From a checkpoint of a small transformer trained on Wikipedia.
Size: width 256, vocabulary 512.
Architecture: LayerNorm before each block, learned positions, no biases in attention or MLP, tied embeddings.
Training: a variant of SOAP for these matrices, 429M tokens, 3271 steps.
Each number is 128 + 32 x the weight over its row's rms, rounded and kept within 0 to 255. Layers, rows and columns count from 0. Numbers have three digits each. The size before them is the row's rms in percent of the matrix's.

# up: layer 6 MLP up, 1024x256, rms 0.132, rows 101-200, columns 128-191
# down: layer 6 MLP down (transposed), 1024x256, rms 0.118, rows 101-200, columns 128-191
up101 093:141083128145178098151184064123115117139135190116128071132124137157106134091142122118127146118109137129120103188105154072165108132098151131069127093162159155135190132109145084100125173140075119
down101 078:098102123078132166084089159109148153156163135172115149129121157081079137164144133120108153136109135143125110093121088148084180122134083130144093171104190142180106113128130137147170120134078108
up102 102:200167122153141088145144181130136104187063166127121188144126101127134098143155121137132115156091098114138131110093116081092152102106139134143085117129155138099118070093072143093163174097111117
down102 108:185092176131103137138131147122137089100178116100113123123103185153138110131136149114188125111102202123122118130148161092133059072155184158135136141155116153148081165105137118154096181113168108
up103 096:159135149108073188082075051194113105171118126187167058140144137141152168093088146214164158132132191110116118112123162137112132108058125138072108097151126096113121094137134128077133093097175090
down103 088:098103153124130146144162110145167139128093159124103174149150156098190093099185166119169137095164128164085157145143081127118108132146171153095043089104140125101165088133122124093121171108156110
up104 099:088092074121118135062084041094095083126161173120098115182118096129114173170148146157164078134137144129117084138141170197155129143125124176130148135189133187113151173135083149089130127133168052
down104 098:115157159122158096185133162163112105103096135145125133159125111149088139164050141159115183134135110142133102127109173136138157137099160052173102083116175034116190128122121103074141059128105138
up105 104:114114082109127071106072149144167111151200151123108156133078063077138138125144138159186132126087158074156127139120079081114120132143144172144115120130079177072137118198136083062138129138086127
down105 101:202098128145106137134173140126153119123149114101126151125167128058138046141094117057122133154077144146131160124148087140177093116089110128133106104079146150146100142113144095125114125102119086
up106 089:089091095162181170164114098080107104097148109121097145179109140072132199093135056096107119107109131136055090089108151094133131110149133129120105056101115074117118093073150216076106146172107167
down106 101:096122141119108151103143184138153145155097131154083152072175110151151088083101138156130092119149087152183108127201157128144114120077109125089206129117127112143092079174048090153162098121154085
up107 109:155174173131104162132094083112198114125138131121090102132102167131154097147172160138138162151176136105100110124153053146096123142084116137158176104077073167146098097131116116173130151122124082
down107 102:132141148142157135118115159141126079091137098119143159119197172198106053152189153070091139148138094096095116117165134156120109111142111127108119197132145072152127118069151080094159145103097134
up108 084:169107167179166136123148106129087137110108132112141098184123107154186119083156133119094130154079138170182147128157084105148182145135163122069145120113134092171127078140166142163144109178114124
down108 083:173087147173125143107124164150124168098160106135110182125122089077152084106134121151099139138141090087117091178151174121145117094132201158071199139130117140096134115135123145154144124096160120
up109 110:134129088109169145126158196153119125156102130050135094160091147132118166133099109114094104169056134086110105164141090137131114135129131090086118142108124138127118140133117086092200159206126140
down109 114:145151137171122108086116092124134114147153075121096136165140132105146116159103182142085158132164096111143120167092156114145137172184135101158134134148103135090121117149159127152099093170150145
up110 105:137165156150137106097127110164143177138170115133155194067159108146114158147054138142148174106112130117091125138157169114118124104100168053150119125149136114132058094165091121137178120078106127
down110 104:163121088182125149216066135120110091135125115168144178158135178167170090136083160154141127090161134146158164166110118160123157103107164136156158136029153212132126067129104131112109095110110149
up111 099:097092045113098120166095157085096168126081120124044194186060150095178176104150142099110130122174145149124117084081073179175114059136086149107133119128176136117144132092109099119141052105129177
down111 095:138151054095150144165134098171153115188109126078112071117162190189062151147128132164101097096118117141101100083136202132161111099114102147139103116134120126130088048183125161125140126092129101
up112 083:147177148121202115123174149115085195130160104074132153135141096118144117100166116137146105160102126161106131125205188104230094091146134161136130102132121175183127157128131156100146081109089185
down112 089:097049121082129110102171158110069105158173152155077153096092124104127119166166157157123189163132161129184078099071120132117080212111125152172104147150109111090141093119120093157186082168070080
up113 102:135121147142120104115160091116103159139147064136159118140084157075136138147179112147110139115156090158096053107132127118147076097124154144092150121149172145144173143141128159157105122146136153
down113 105:096149085134157163137136058103145119139135119160149144112138117155123109092080103097121135122197138119134118115127169201138129104144120109162116115147146088101072121157129108158189156136160153
up114 099:089197175151148107098106084095163104101114131064176120147131123140114150170103103148136172108169140151139094136189202146085112162159137116195113098153100124108079134170128129130133153166108166
down114 104:118090128159119077176101144178114144118133149149175060144160101194175159088126135148129089134123135059120202095188191079080161121125119129115141185139131057118149118122116077171159134093154114
up115 101:174128169143187139116171136131090121119140171129101145138080162106164119098188125129099102113115139152122140145117109176063069124112128091109151091111071178127151119114127183138185082086141153
down115 105:138176074037136119120149131157128118101163104123152096053100180140116116206092122154102093152155172121101102121123129113140175136106120141152174159194107123150069098133087119183126153144077118
up116 099:165091066135201067095135126109090147165200158164118171085118155097097146100112199134173110126081118103159107150103136139079087140194090102095094098134096120143128170145185175090113153096057141
down116 097:128162143159115181115090147158125123128107098213072095094118131174153114120073172117132117116135147161061090107062158120063150095149102074108145138124075069174146066084079130101111072113093142
up117 085:134137038162135097134155141107144072148131115089093102152066143143150129202160153086152112192119155137202120161148080118138114067145087194103114171094140155138120085110091114132130094131144212
down117 090:135098128131133143074079149129129140130151079086141113137102107145125137164046080127151069153124114076166184118149158102063128107123090089152154166142069134098065162178117107133139139156168107
up118 100:201118154123056148107100148144129130161162117142151153151104174088140101121094172107112135128134194139151081187120074165144098148227151130129105057141157150082133115073113113072117138142102138
down118 111:137191115173097177161126169128126156118072146135175123153124196100138124145117157107114167092113099127108153119150190099147110111111091162109113114044129121100140118072130178084103092110102094
up119 102:144102149133112141140135199156150076116096126148113130159146110144104084127171059101118068108058166123133110139124106061125122145190114146119118137133171152138083120108199155156144168163126182
down119 107:162082139143142143151085129112180106083133105082105147122121104073142137123127104100079084131169059161134145105120089173138135121088145137075132182087121138140169084184102060182170106162174148
up120 101:089126043135156139114151164103130128082111149119095192143159176117165181156079164166121100099145168134075097131140150172083175116157115132181108157173100170143104150076146122123097115129149177
down120 106:102055123169115162108063212086113108090176080146102130157103141168072080177143127105118127139180228098180140162165161120164129169121104135178182108094100115103125128133102138129124123189088118
up121 100:120111126121174172143157133149109202099159113125109133116109134095160130115144145131163175132126127117130072088155151111125096066143113138081161092180099122141113100119171145113146075096151145
down121 105:113099126197152133133129151119109174139161176141157141073130042159109131147114176091132156153160111068122123126112073097102157087123126124145102117083101146145157111109125126169095109147086151
up122 105:108136125127154074128163104114161151102118131105137072118123159131140151089140187113121082185190125157117096179142166136122141114085156092167134162116151145171068192078056128170120163105142134
down122 115:232108131130105120171121058182103130144112148159170154135119096178080097156100099133143071114146148051115162085120106109132116078151101132087125162189096190127116182077175140126125120153142121
up123 099:174101127131125089138162093135116059073150096122092082161160138086180179128149125114136145138104173184158138188208132106129150138119123096124118107168161153050170113120110172115148083103140182
down123 101:179092155063093128149148170141107102125179106176115112065137129124102085165056117070146133221096151173121142120123118105111131190104161072135115109151158159093133135148085085137109156117121091
up124 086:128109121176137047123065100058137147091082117144107122148113181161156073191096156109106153154106098112115149168139181146091110112098124112179110169179086138129159155085046111100135122132137119
down124 086:135153121133084092106089126129153108073120164151146176162148078130119098142174148103092110116094099093100117144144106184071168129086073173144117165103117120124110188163059079108103061123139113
up125 092:119143072070104108094100116205131058099133123169132124089103116153131122119136109083080148077045062117167160060159133127142118155074127167167158140111148104081074115099178093128112145164130173
down125 101:135128155148094122133124146149145081134079193126163135090075105096137100113111154196081122117137191080109101157125114124174124175159165174075150081151165122162150115162143114125111073101139127
up126 100:137129120085132183075101142108128132142145123157110118140095143160157110165080119144201139116148170121136148164049160184139120128135101091098149087141066136155120128109128145144158156091122108
down126 099:086139124145123107094225090169113107115147087113065150080145145110120125140139178090092111138140094157125092137146082152112123133166093119160107107105149128111130132101165143112123066125128165
up127 099:133106119182124146087094121134212067163118160114166130100106167125140082149130090055148164148187124194149123099084133107103114105109111076113091134132096176131120115129189114119129091136090089
down127 109:120101094084111103090126108166075114167089089145130117134125079112173106148167076169131129100151111126197134105142145099105110088128108095074106122119142120137199144072147130096147029123167069
up128 093:146159175130150153147057091149150111091144143078124089173137129175123155156086112202180129111186089124097143137109202112131141184097157150134114114149147136155100167104107158108140160151138178
down128 097:144112108147129129120163175148106147119123088100136167031170095139103105169166083125118182194141180088099174101176110155098129071112121139098123148114087135094153100154129141161143098129107114
up129 102:144118129120146083090082093125183136126161115167126086144115104102088120146149157100163147170167086130098135085127128125095142077167145165144143139172076174110148106134180183094144094158099135
down129 102:091122121113119100067099110158100194087124111084094101174142179106178148173091150109117140160121116123153149093110127128022078162150152068123154142127099131149084119167128106108116126167151095
up130 104:172159118165084161074149070116113144151136114155131165141123056162156146178148113182167105163123117119102156139134093130150095105126103124122123083141090138130096100136109131152094119134164118
down130 099:148124150155124075127136138132135135089088196153166151122145106127177073134086064073129134123149142054116098116091071136169130111147114166162144206139139108121129073101120081089097123085146151
up131 093:109121152195114131105166098109130164119079121148145111142095188107144117121111149073109118137107128174126138091166122085159147090068129130126116208133120131140151137108197078099127124183141162
down131 106:138124110164152140092069125154134076127174127107077062132162153117214168112155153074150074124119094119143179113117177182171161090111115062140173110057151136128101116109123106167139148151136084
up132 095:121098156188127144125171093141102056106184090125135138127146065165208141098153172074184120169047184124058135162095114076122099211129102126148121125138134081131058180109152146102112150093086149
down132 090:098126127110118167100185096155127121140105135084097154154132220083146115097082124141082131099214142125162128097171100144131114068114153136107060061102161080107145096111072094155048095120148110
up133 103:162119141124119122108108062140107080108090154090114108152129120180173129131176115087129127153125100118145159069141070141146132139094161157115103120085141153176114084122108083147119184121149113
down133 092:102129109094105152106092126158122102158116100136082137124160151130078097080086071157077147111114167128192152136122075130134143121128146107042070131116109156187170107157097158164129130165092127
up134 104:154140088123099116127135124108138176166110204141139129088116140049088122147098068106117081178179148110174136189108104129066140116174133179117155135142020105193138134103135117151126136200182080
down134 101:079144109105135112143085154153167121161098153102096096153109157108173181116161143116126155135133132088106103091088128116168099114169147050076175120182172102094156158126134196080188134125151158
up135 106:079122134135155137106125122163111134105141162139120105140139074109083151184156125169095162140135151142123144148206115119120116136144092124089096060094123112117121195150177144109155134175127130
down135 109:150163170142124133121174174153158134143160051166131121028178111117128142144147162091143111115117136126109125071135110102060121111130094122188147115138123130157144171191123084138105118094131116
up136 107:155105121163119123078106102162113097103138131156163120139100104191131120144122131119090103046117109188127100140109098157135148163135186096099166112079108162142083127174149180142100132100066136
down136 105:145156116196124173200158129110156091075130122097160145135153167122124143136210075114108074136186156083119101110111117143146093119137129122130134135110086146152101158171110116077140159118083124
up137 097:108103145086162090150187130155141162141112137137055087142128151132113150094138144066152108091111166122139131161160097054175139154093142166144130122181150118117024175124110104110094130190193161
down137 105:101131147166117078061174120179164110166134148135140129119155071175237107133184142092109095139128109132114111105105097120114129176110159133143043103066092098175125030151096120180065112169105083
up138 101:118147124110157138120185114110143112169129114107156110117111129144149128146060159127149037163183126074179095119137125158144144193123109160193152139101132130097176141108117067154151131167112164
down138 103:198143172160121119090156127123168113148130155141093140162129101169169139165139069114086119106137145071131150053080183171157049089103195111127175215131103126150098140144170116150128107129098168
up139 084:165123062169112135114096116123145189129184206144157166125103110071096114153170196141127091188138122167176088110069147135171065164157137129141134208184108120125106121173109070099125113168096153
down139 094:162129141136102078144145108129110096068087120129102166151159106142177128162076145147141100168149122123129136132159125076112124124133153125134165151101125103126080111152119167150141120083129145
up140 095:158163148165123161134189074153109124070138109160161177141126153130095157181085126125123221121113136146091075108120120068084171094133201129130131153136091167181152158086081098154083129121131137
down140 092:072077134119127085113108182102104078187109135127162129128147124121110140172157155091109125194081086109176141125119055096172124143110086122121135173140171140096120167149202146060127115108121100
up141 110:102149143145144141107113121207176121141128161136137131102139096106106163143155127153140156164170166086110166155124079114104136181084155078131129131158155231129084163147121134074113110150143061
down141 113:116115125072190128070155083140156123129213142137182062095083166150099103108213121134149093169095149095182147173130130116089116149138113129103235139189120123115114059110112110078154117185135127
up142 098:092093143122063122130135122137104078099170125091144098114127101142142135113184094137140103112177087125101094136129114168141118162138171150170141066120155174160121143183146132169095169092086131
down142 103:119138113099094118185108148146145072122204127137141114163145149178153051057123125110146193110090108152132128106119128131129153112145157100127127082041099136162181095117125145164187139139135139
up143 103:165106130118135114169125175117107154148098134125064133136134075166192184181077167106166149112117158124143123128172106070106121126158096021095041136156175115144106105076122107125161154138095131
down143 088:116135146055122120133119106165126114133157175065159120118175132089118110070101123115085136135115125127144138143111113181110091117099134147067000139132109153168121132103137182128137146102132153
up144 097:159173109097179109101084151105162119156176131115146117120158103085184130116119146202120128145126178126147124169174125064131098172142093129144111185146157159146193135117110129159126100155133093
down144 101:130069144151089074131148128100150129124093141102103114168120134081121149124123149136092112120102132115100141222094102139126101129114124156132155142103149140095142098140116177152126133133080144
up145 099:141160214155142137134185085143173054143154149085129120092173123105100140123137110174172090173105091119118137114110146088154131131121164142139115128103150132148092128216132065146139178093161157
down145 096:145111148113131158091106144136136122167158157168130098079127176189122128098131155084135071092213114117134226151148154130105155083105133130154117094155126110131100117116139168090158142132156086
up146 101:170150087137148096139179083114142155109116113113088123117163181116148116091113143126136087135126061102148144120122096142108108149174137158205149130163116164106134163198097117109111106135089134
down146 107:053129132154146145108179095125092136122169080125149112148211109087139163095142151056194097123091156050069144146130106161092098176159149150100156096142125099130103096178147149110149125123144124
up147 103:150126128094143165165125121147109118176158158096129086151131127194067135124114154167129118142138206140130066166155133133124136160107140089122129086131106119119150171123137184083099119132135104
down147 097:166144127093130133143095131116104064073085099098123133112157128052137145160110078091130135109159111120123075215128137122146131143105106076095176178169067146124081119121139105088192114116127134
up148 104:133092119092161101158162118186080112106141124125079141043099108145087124138128098110137140112103126149125119118137065091109137112185098181111129110166082115152104097108177106120113194117153099
down148 102:080163128104082147119152120125125148122091096149103119099113100115151126040077117115139103090074133104099115150131060131109105130138160114134077118138120071159146165093119173144070133129157042
up149 100:096167143122126090130125048115146154099094169100143122101144104169098161107133138114115091123108160119100109110133156160144157168109109172205111151138101125150082115168141077162111078158146093
down149 095:152152149141165132115141155108149125113142116068133078156077204164187149176147092119123098118153083156186145159119137099099172146136104136111082050127108114087137078099144087136154082126168105
up150 106:140177139181077133150120060113110122119152139122110086154151128095136077094125139145179091165111100145116128152104142107166112172084141132136094157069129172137136196127094090106115163133096095
down150 112:153143093160102133124129177110098141103131058108133167142068099160108126130099142134139182111124155169126120114077159069160116149136122148160152079117100087117114076106145118151091108125196130
up151 105:131093049093175200111143090144100136088059107146116105135143150159149159121090129142143143129142089143167085044130106187079124082125149186113114071136108139159130163095124098201184170194106148
down151 104:149117122066121129145078128146078155170135134101100105067095127142113126064154157127118143116166068073084080102174152171102108121078135123137191132149181134116150072111176094109143188164109140
up152 099:075146147137092135182093166120149190111130165170154162125092117178181079099168115142126103102160069142159169133146147153124073134138157143109161118151145109134156073086205136079130103062142136
down152 102:084196167115086127107174126119148183094137184127120093193160164108166176069143105110111147088146114144107116132112100140106142136102140154111094152115175177090139102136072118121109127170155130
up153 102:108136114209157134132078120121119143116123133146160093180118163135089109167080159131120142123184164132113084146153103106099114154138130138164094121146144093091112134118150101114132117173172192
down153 101:132117102140137159152119098164117127110092121166126176106087127098135138101062151113160197081187137128076146120084149097122104101138164110157194120098134163156176146161102057030077032112107114
up154 083:192117160128098118104136125113112145155154175223109066080143107134122114101123142126098114205142108116184152129142144079109140129166139165187160163185087209123119090153140060136109097163137157
down154 088:084159131141110201146098121136132142136087128148158167142079156102106099075129190117162103103122094084078182154176106184148134154180103171091229121089138130093136160110075100130180143090143135
up155 095:176136149105143128130085115092040153043120146104161111136095095174098169133164183144126136221067113123176170087117140187102097176134162179099117189114143149106131152108134144038076219114121140
down155 089:127135116163148154123146165116121167153128151111105122158146105087133136124132112095067122083199153106134200119125064145148106070123126120061079109098118114120113061171129097070129136106172141
up156 102:139132081106148140093155152116122158148128197102092133159134142135145140096053157104135157177139071080110125115067134155189127099099148127153118125143189139096124121118152118142098166165133125
down156 104:122152149124189127117122037180187035111133128150124139116166164148212125109134115160101064118122164098129121078097129103101169181095120099136121111105130100107117107124091178164129115093151219
up157 112:126124130154132116091158154148134074121096171103163110116120112116146074115131124106178125096125194139147146191130164149112121126133154112122000165117127204169161122131154144151152193148121136
down157 095:133187142077114149164100084160134086125180125109130122127172176082121111067097097122109133130096126189115183136144093125119113120105193142132000107150112151158156117111120187148095144131130127
up158 092:144113060127143151128122142105083138119161098155155143130094177102115151165126131139117110143149177105145175123131079154168069156107104188158104148168158109140172124171137142155122144120161105
down158 095:055208048088148102147149114114141126100119106133132134104143142076149151095115167156184195110120076117146118096067080065188094128151113096142155053092125089143069143164159119166078144092174115
up159 106:117144136097165093111118115154136082111079110123128100074173143122100106111108160085089153149209117123105140176153105132126134151146123141133148119148160103123145182155129110092125121079117113
down159 097:095141155089155177100102126150146151182078186121109115071135188164119088096108112158096154151133147085152135114153126160087169073140129112058119158162133157095094130165105145189132088113091110
up160 103:122134040132105106134089161108102131171098121047132127196133100138158097090090119097088102115140166175144159104075114103184133140122190150171135177111109152176159126097158127118139135122114128
down160 087:110088210135097111137178124182096100106127088148140087112138097102160106092156098102148113116113121186162161157115140195138197063108114109116000071095175158154177123137105161122154140115104141
up161 106:159166118111069138072149139107169096178093121138196102118083172106076174083152108127214143053070110137132135150202157141132056134145093083124081164081106084178121132133128125109081148124174157
down161 094:159017116139136121113111074127141182152145160117090159041119160186157177168114149109108086201140100129169151137110125162160106115154141087133162117104134109103103140178093147133083136176055119
up162 101:160145161135156101163175111158076102130099145164159125135155126091176088135134133158146147094137108132099129106084084109163138120187145048185102119137092121147190083187170125128110142104125078
down162 100:129105171095169172154117108158095152138148093170089137127111110082143139241088105108178136118081174166134118149123166134115116104066131166131170137152072088189109114147132101180149154142115147
up163 104:089097108125124132138094070088125135125138084141098128128127065138123075104131090120150154152115162137152140103137143170142144128161139099112156114133179158176138139121190076105166140134037085
down163 103:112142148175122179153112113130165106127117150091144100182113048114156076126148117194151115080152121122123092202111152122133112166169137088160208158124112160120111135121067125104148132160104203
up164 110:134081136183104089179158078111092138101136158047094135161147135076160162139140146111110145208175149151153159104156150125183101120107111144134162125174116106103128133131166128129116127179171137
down164 118:153111127124146105132103110100094128128139133123102081162098175053183164168089153152129169105170160146074089125119146152128190156081123082096184159099152129167144157111149115160226096096070124
up165 096:168099123113147057121114139156134119151124153115113131129142086136143111157038105119153151107160195177080180135073128172062078164090071140153200146130115155124171143143120170156133101087104109
down165 101:108172126144121137134128055116135135105139175109097151118126155081192115122166073159125222161126137115128161096123125151145123130085121159091125114119127110146159127144154172119167118145133161
up166 092:154132098121097148115108118152086091064154126222090152109166079111078111125055123087139125108147084203137116089137156108140073134140100067110157137054162142125146141133167090124166106121100132
down166 095:125170135122099143099190104123127124108127110083139133188104079162095146122050183075095100073192152150110138168127120122094097116103091165092141084091157083171119085139112131186092147103155115
up167 096:178117241099162135101150073074164124062177100120173184140166129099153161123103120081197073177160090137162145141122123089166118124137106118111164127114112143093107111093155134086172188157081110
down167 097:072124149166137131117145189178095132144144123122111111191102084086154139155166132145132106118073144094106203103123115154123150141121148129090042126123086109142163177092104088107101131139128170
up168 098:114134153165096103133149080124094127138153140164126161143100106194083125125213160059126120079135105104127146143101139159106083112092187081136117109153095131156115146150151192103176129179133069
down168 111:155182144137093153156143110089190097124154105078127153109101167222120100067149138113161153077082175142119123144121024110096100143188149104158141070189108160084104125094126157122107109133160125
up169 106:113087121154140160096049109126147103108140099129140086131084066113117132120161106169087175161147154087122150088130108144162081104100125155109125098144168186135082125063134140090192111133112169
down169 100:060124081142167147138095063071083159070140111165093102180204143130125115141152120155177124139093124119118169127085163173102146156147157149161185187067067103142122125149088115165171156158131119
up170 104:131102130172132094174103136111082091115123123129138123155161126139128077085094150147080119092126158125160145129165121176165134104210135060094159104145155129125127136045116064109174129116139089
down170 110:175140179051120108114122187141146155108106140164123136028115097154147152127148131087170088140102169124175160147141117117129104157088148188172144093084108103094135112125067136107074138111131107
up171 095:154094226130075104125140137140141174127135133139138105100082169077091040080116131202136134102106154110126090157107146114122130082157117124134126109149083136168087173109157152092178139159121183
down171 094:133158087121107104106096112203105197127127125111145110125116103183085115141132136072055191097158158054172126156164156149121122127073118126136162156098137111080112111138115124159127124113160090
up172 083:079191195168127088147173158085130124093130169103147077123112140146112126152168177147118093108125131084146084169083108125117072146134064110036112124181093085166111109089157125101158117101144128
down172 093:117116110108109117074120157133123112125113137098166126108102124111122107130121091140121114115172177136133142138155130170096103128038170113080195081114099112132128112170184133092139105119116082
up173 099:115187149064077085060137156118125141142113103127118116114157140139152122144132101175116146130166101192078170155169088112121089200112122079110143193137102121148143121131174170103107169136158130
down173 101:098104134068159097161093054095203111117145092125111115059143115133115097128135169112156051115141084126108095123087144112128151107179136118151094140060140171135161092165110112105167089124054143
up174 112:132200118085107082071118128080113136178128100150149163165122166100166064111082122134164153136075095111145124084115088108072125134136103166164069089143124162151092127158156114122161181102119091
down174 110:075079125121129144095118148162072111088128089128134068104141066139124155083171109094108126097108195101063115117202112126158113147142166168099097105161136175045159103121147089151152128094095144
up175 097:119174060170175113122129181131068101144160097120144170098163084049150053120180129128107173157070114130164164146100110118129102146148105107083113157142121136121135116098145100118224140202157136
down175 096:142133108122134104159091109149127091093162119175130140111180073130134142123139107107080075115088165091143097165139130149100109110155135129061141055120138121131103160154175093105152165096099080
up176 100:111129172078152162143115148172199102132084105118158129145176113117085152156154100071146089105118181118117164164094102137111151111123128117098151101097092092180065125184129103105047145162118153
down176 108:161167131116132125119163198154118111102087055126062116172164061108142172137145122121087106149134151097125086120148079107108150144144094087144126075148159123170161128125097159199173112048149095
up177 101:188094107114125108128087103183151093149083167125106153111100113127125096179158159160139151142139099130067120120113134070175155113138117108130114080124131172106120095124102142097065205112157174
down177 095:124128169164163128116099128137079141088177165124165138123093180113084164099111103100145165111158149125150121150164157175151178128103116117109144111130156152177136114119148131107140117130153109
up178 103:091066118154138049143148138179151118098133142092127130148129177112140140139190184133175115144124099129151113129180078155112169062132091126084112124121117146174169160080147150152116140178142172
down178 112:148160129113145164116065072156160123093163116109100111129147083158142106105176104162159143090126108146121109140151103123094111112147120125123142152139119157145084183122159078153168147162148105
up179 099:114171122129110111108180136074105189127102182125131159126118147188089182095121116124079080140062078112125165143069118123083202143126083148146125123125120114085180148079100186087136103089136090
down179 100:120134092138199116128142134135142138127144102102119090136116074096139144152166173095136105118114179133090145177144132114148097087062163122113096153059101084157126121171162066091115093103177127
up180 102:172155142188136113167095130129177123088104174149109104093118141178184139117146156126168154112120109104041062189172101120056180032121119039133129117143152117102110150132167121134143170135157141
down180 110:173152034096123141151099177107114169165102185112095108182126117151162106200096126103153163106146100100115149142121142129138118170108154116156104105169121131148154136143140101159123126156092166
up181 099:121078114136112113125155131122082118126098179096149138119075149091066052126159097134141205133178121120111139129204141138126074137103107051196148111140149059087180142146166107077146086109132160
down181 092:132146117127122149125040188118135147155089080182110149088176120133108148074130118160151096148147136173193144164118101139156177113061098148122121114095140167149065135062111129057106149156104178
up182 098:144132120148097114164157060078149112114122126176111131113155158122117100132077121092171091123133104177142102115093137091166120132097130153122093194106172106104170139090146090171123154122196141
down182 097:106078103074107150112101134114156174132153154146123098121121122091130127154123137077168096211082161127222105135097119162150178107157139101118124109105150115097164154119160107116119144085092089
up183 084:117097193152134114167092105118119101143127088086131087084069139076141173139118121119070142155160135086165082130132181088117136126147166110163147104138192198119119081099122132185147171134161164
down183 090:140165154177076173155118158082125093160132152145111133117126155105134140159117075076157100083135097123102127174152131112123107137118131180150137128177119134157158118137137038200120060105144141
up184 106:141165123171102146117079148103148077157206174083182147101129157120088142213092120165133141095161102117114137090155127149075134126087099117157133097132109094159125135142138065098115155148089117
down184 111:106073101169153077183133153122110174119150117118133074106101139120185110134149128110030101121118082144045086116121191149105083137117147111128179117137157093169115130155142160154088081172109137
up185 092:157113148119160075085093129140127171148110076128160093125115171109118150104071162075141071193080100101191120144154110083086099022079157123124180143124078165135124090097118101123184146153161128
down185 104:122125082088198108100111135125062134031123162135102126156142141117141178073146140127147109120167148103139177183136113123124135199122209183155164109125137098123095118129115139090106160142170082
up186 099:178114074196166145089127148154109096148155143160114119126152139127117114066145072178114142138103174100154125146127104121089153173122135074123068170115150200133113071116076117153086116116149122
down186 101:101145135049206147137173164085114050123084074168128122114167132157105106134148143090116127106118153125127106180095169126102098076165150169107167144170093114140138115150104143169178162096134109
up187 092:141112056079175072130189122164120197161098130145139126147127125211087102143094138104151116141118145147076109070131112144070140136105106147155086167163134117205171125145126151150150036134102092
down187 098:175118105190151125123170140127085111093101099114144177106115143173174127162108149100106136143165117114166144056104135130131124122114100072102032118123119141145129125058142077171114183084099129
up188 107:106089129128139110130105155153146178134106128111101098164100136080100098102113179110111133174152142175128093160119110104153085127091133096204080170146110127201178110120141131193157073132141125
down188 101:116104076169084138112107063094111114110159069120110083132187134156166117175125097150133144121065168114123086064131086135098173143169142141093201143148133165101103154130073117145126159098118124
up189 105:150179118105100104115157095079148105085086135111118192122161140120092144169121149143133120109123199068161125089120148113114086094153107081107139113202146122130102193142150136144116079146115129
down189 089:150112150109122164149144124125115162186181109114105058109049058162172152123105169108218153147058148142156183109122112148135161160138062136108100119164173152126122099152070101153184124128063146
up190 104:097106092136103086125090147168124086125096080169130091169187102173147112141144136076161154144182156052118113199109089146197154113122192187132065097090139144098137193130142094090122113088166155
down190 097:146173150091140116187130087108155133116135126127135095112205155111121151126136118109120164129121129176157154082138151124152158153087104076080123162140052154108142125116095112074099143099138025
up191 097:151135144115138116152039083043119085068163113106112066110122183086117078150175121138084112162099161089068117137104170146130117106137141148139133122137129163151137184140170179089137156126151047
down191 097:166149136124206136077160107120070139141124192082112118133143108149170154072156091164108152138130090169184159092138121135160131126180191162107092129095170099092181051170138132118096154117091184
up192 104:149134088105086123173167120148107101157180084148107099120142108172191090115150194141112167123116086097106097142137119130090162111092155184165161133147131143117174114113159154139095129134152102
down192 100:152140166082171143147130167139122091114124178142196126152127152134078130149149095111087126127167117162091127099122131149102138174111099116155093122142110094144122151096154133117089121154132140
up193 104:160135134122089099134081146127171099155125151173093085094187085176074117108143131154105112134108120108164073153116147086156145079089116096152122108130139112101136137120078049128139095118130095
down193 108:105141112200139105168158069106133147185169146083102109138152126123132199149099108149135102126111142101135099110099156186152069118128113158117201177090097159134134194089088086114090144146095156
up194 103:151069118141147071161107075145167085028123105119161099158110136080124214188099118108113096088095093150161138158199133122130112102170133078134170169118135151159124122167177168093164137096138119
down194 102:141104146137154111079068146045053093120081174117094124094096123072140096151132111115122110143160169152131139137130089187105078157152104151082160146155113146118153123128087156121097133100085071
up195 106:131128132150164115112134119140125139131085083100166095187138129109142093121108117123089123133095139133143139082172158105152188190080108138053184115104137101122130191159114114059193152099103109
down195 095:110133085153115152152127164150066141127134110166185119133097141089139141098102145164099139162179130137152103114079075156084107148111121090114169105135135203155174139155105110159158083137124068
up196 110:108150146086155088087121131126136091094172093126124139098120104155117133101152096117163101170120099093106129167125112150133076153165109112098163134119128103166126142131151143172148189105134039
down196 115:141139103123125121159177171079124148145181106091116138099115096171113161165112140172065108140077111093175164141101085140116109131148107093154184110172128121085168169137158110108117124081103084
up197 085:160134159095149150092138070107087136168138162079140070114121110145151081120146143135064131161159110102151123062152116070136107171167194087130110124130184114071150102135135146105119179116150204
down197 088:224144160163111107140140118094104072102118146181152067137096109163158202086107124156164118105105114148151144137115157091134109176187192122167140081133099144185095088178123052168130110129089101
up198 089:109128160125104193146178148082141168110115140175135170092176085107120128083128167076108165147150129162164097110103150116077079099087157126128150160104141126099148135142170135105132125087115111
down198 094:069104068158119157127109176149156069130127157091123096118112144164102071143103111185141160159108193100134134042132080137157176060146131189142161146131196122147095117157024148118146131084114121
up199 078:111194127173126145122184099061115115117155113182180042147141137078139180101118090141119124137200062162175098142151110111135103135147144118139107119152146131180071114096132082160129129095147123
down199 093:041077125115110198123109134127130123145104132161174169187147102166151120084125133094138094093097139130069155143156217130102142081093113136104160101143112102137141170185139163171141089083151093
up200 101:089120128150068145110090156132129129078127099140163137134149155192068125103144129137130149125122140108117165066120090100115112102164183102091090100161176140084152129154162173173124118083127128
down200 101:130117093083109144113114087123169114157100127121123051132140106101170123128111144072132152135105196116075180072121133191064128130138125108166120084109175062106155101117120081130148125139188145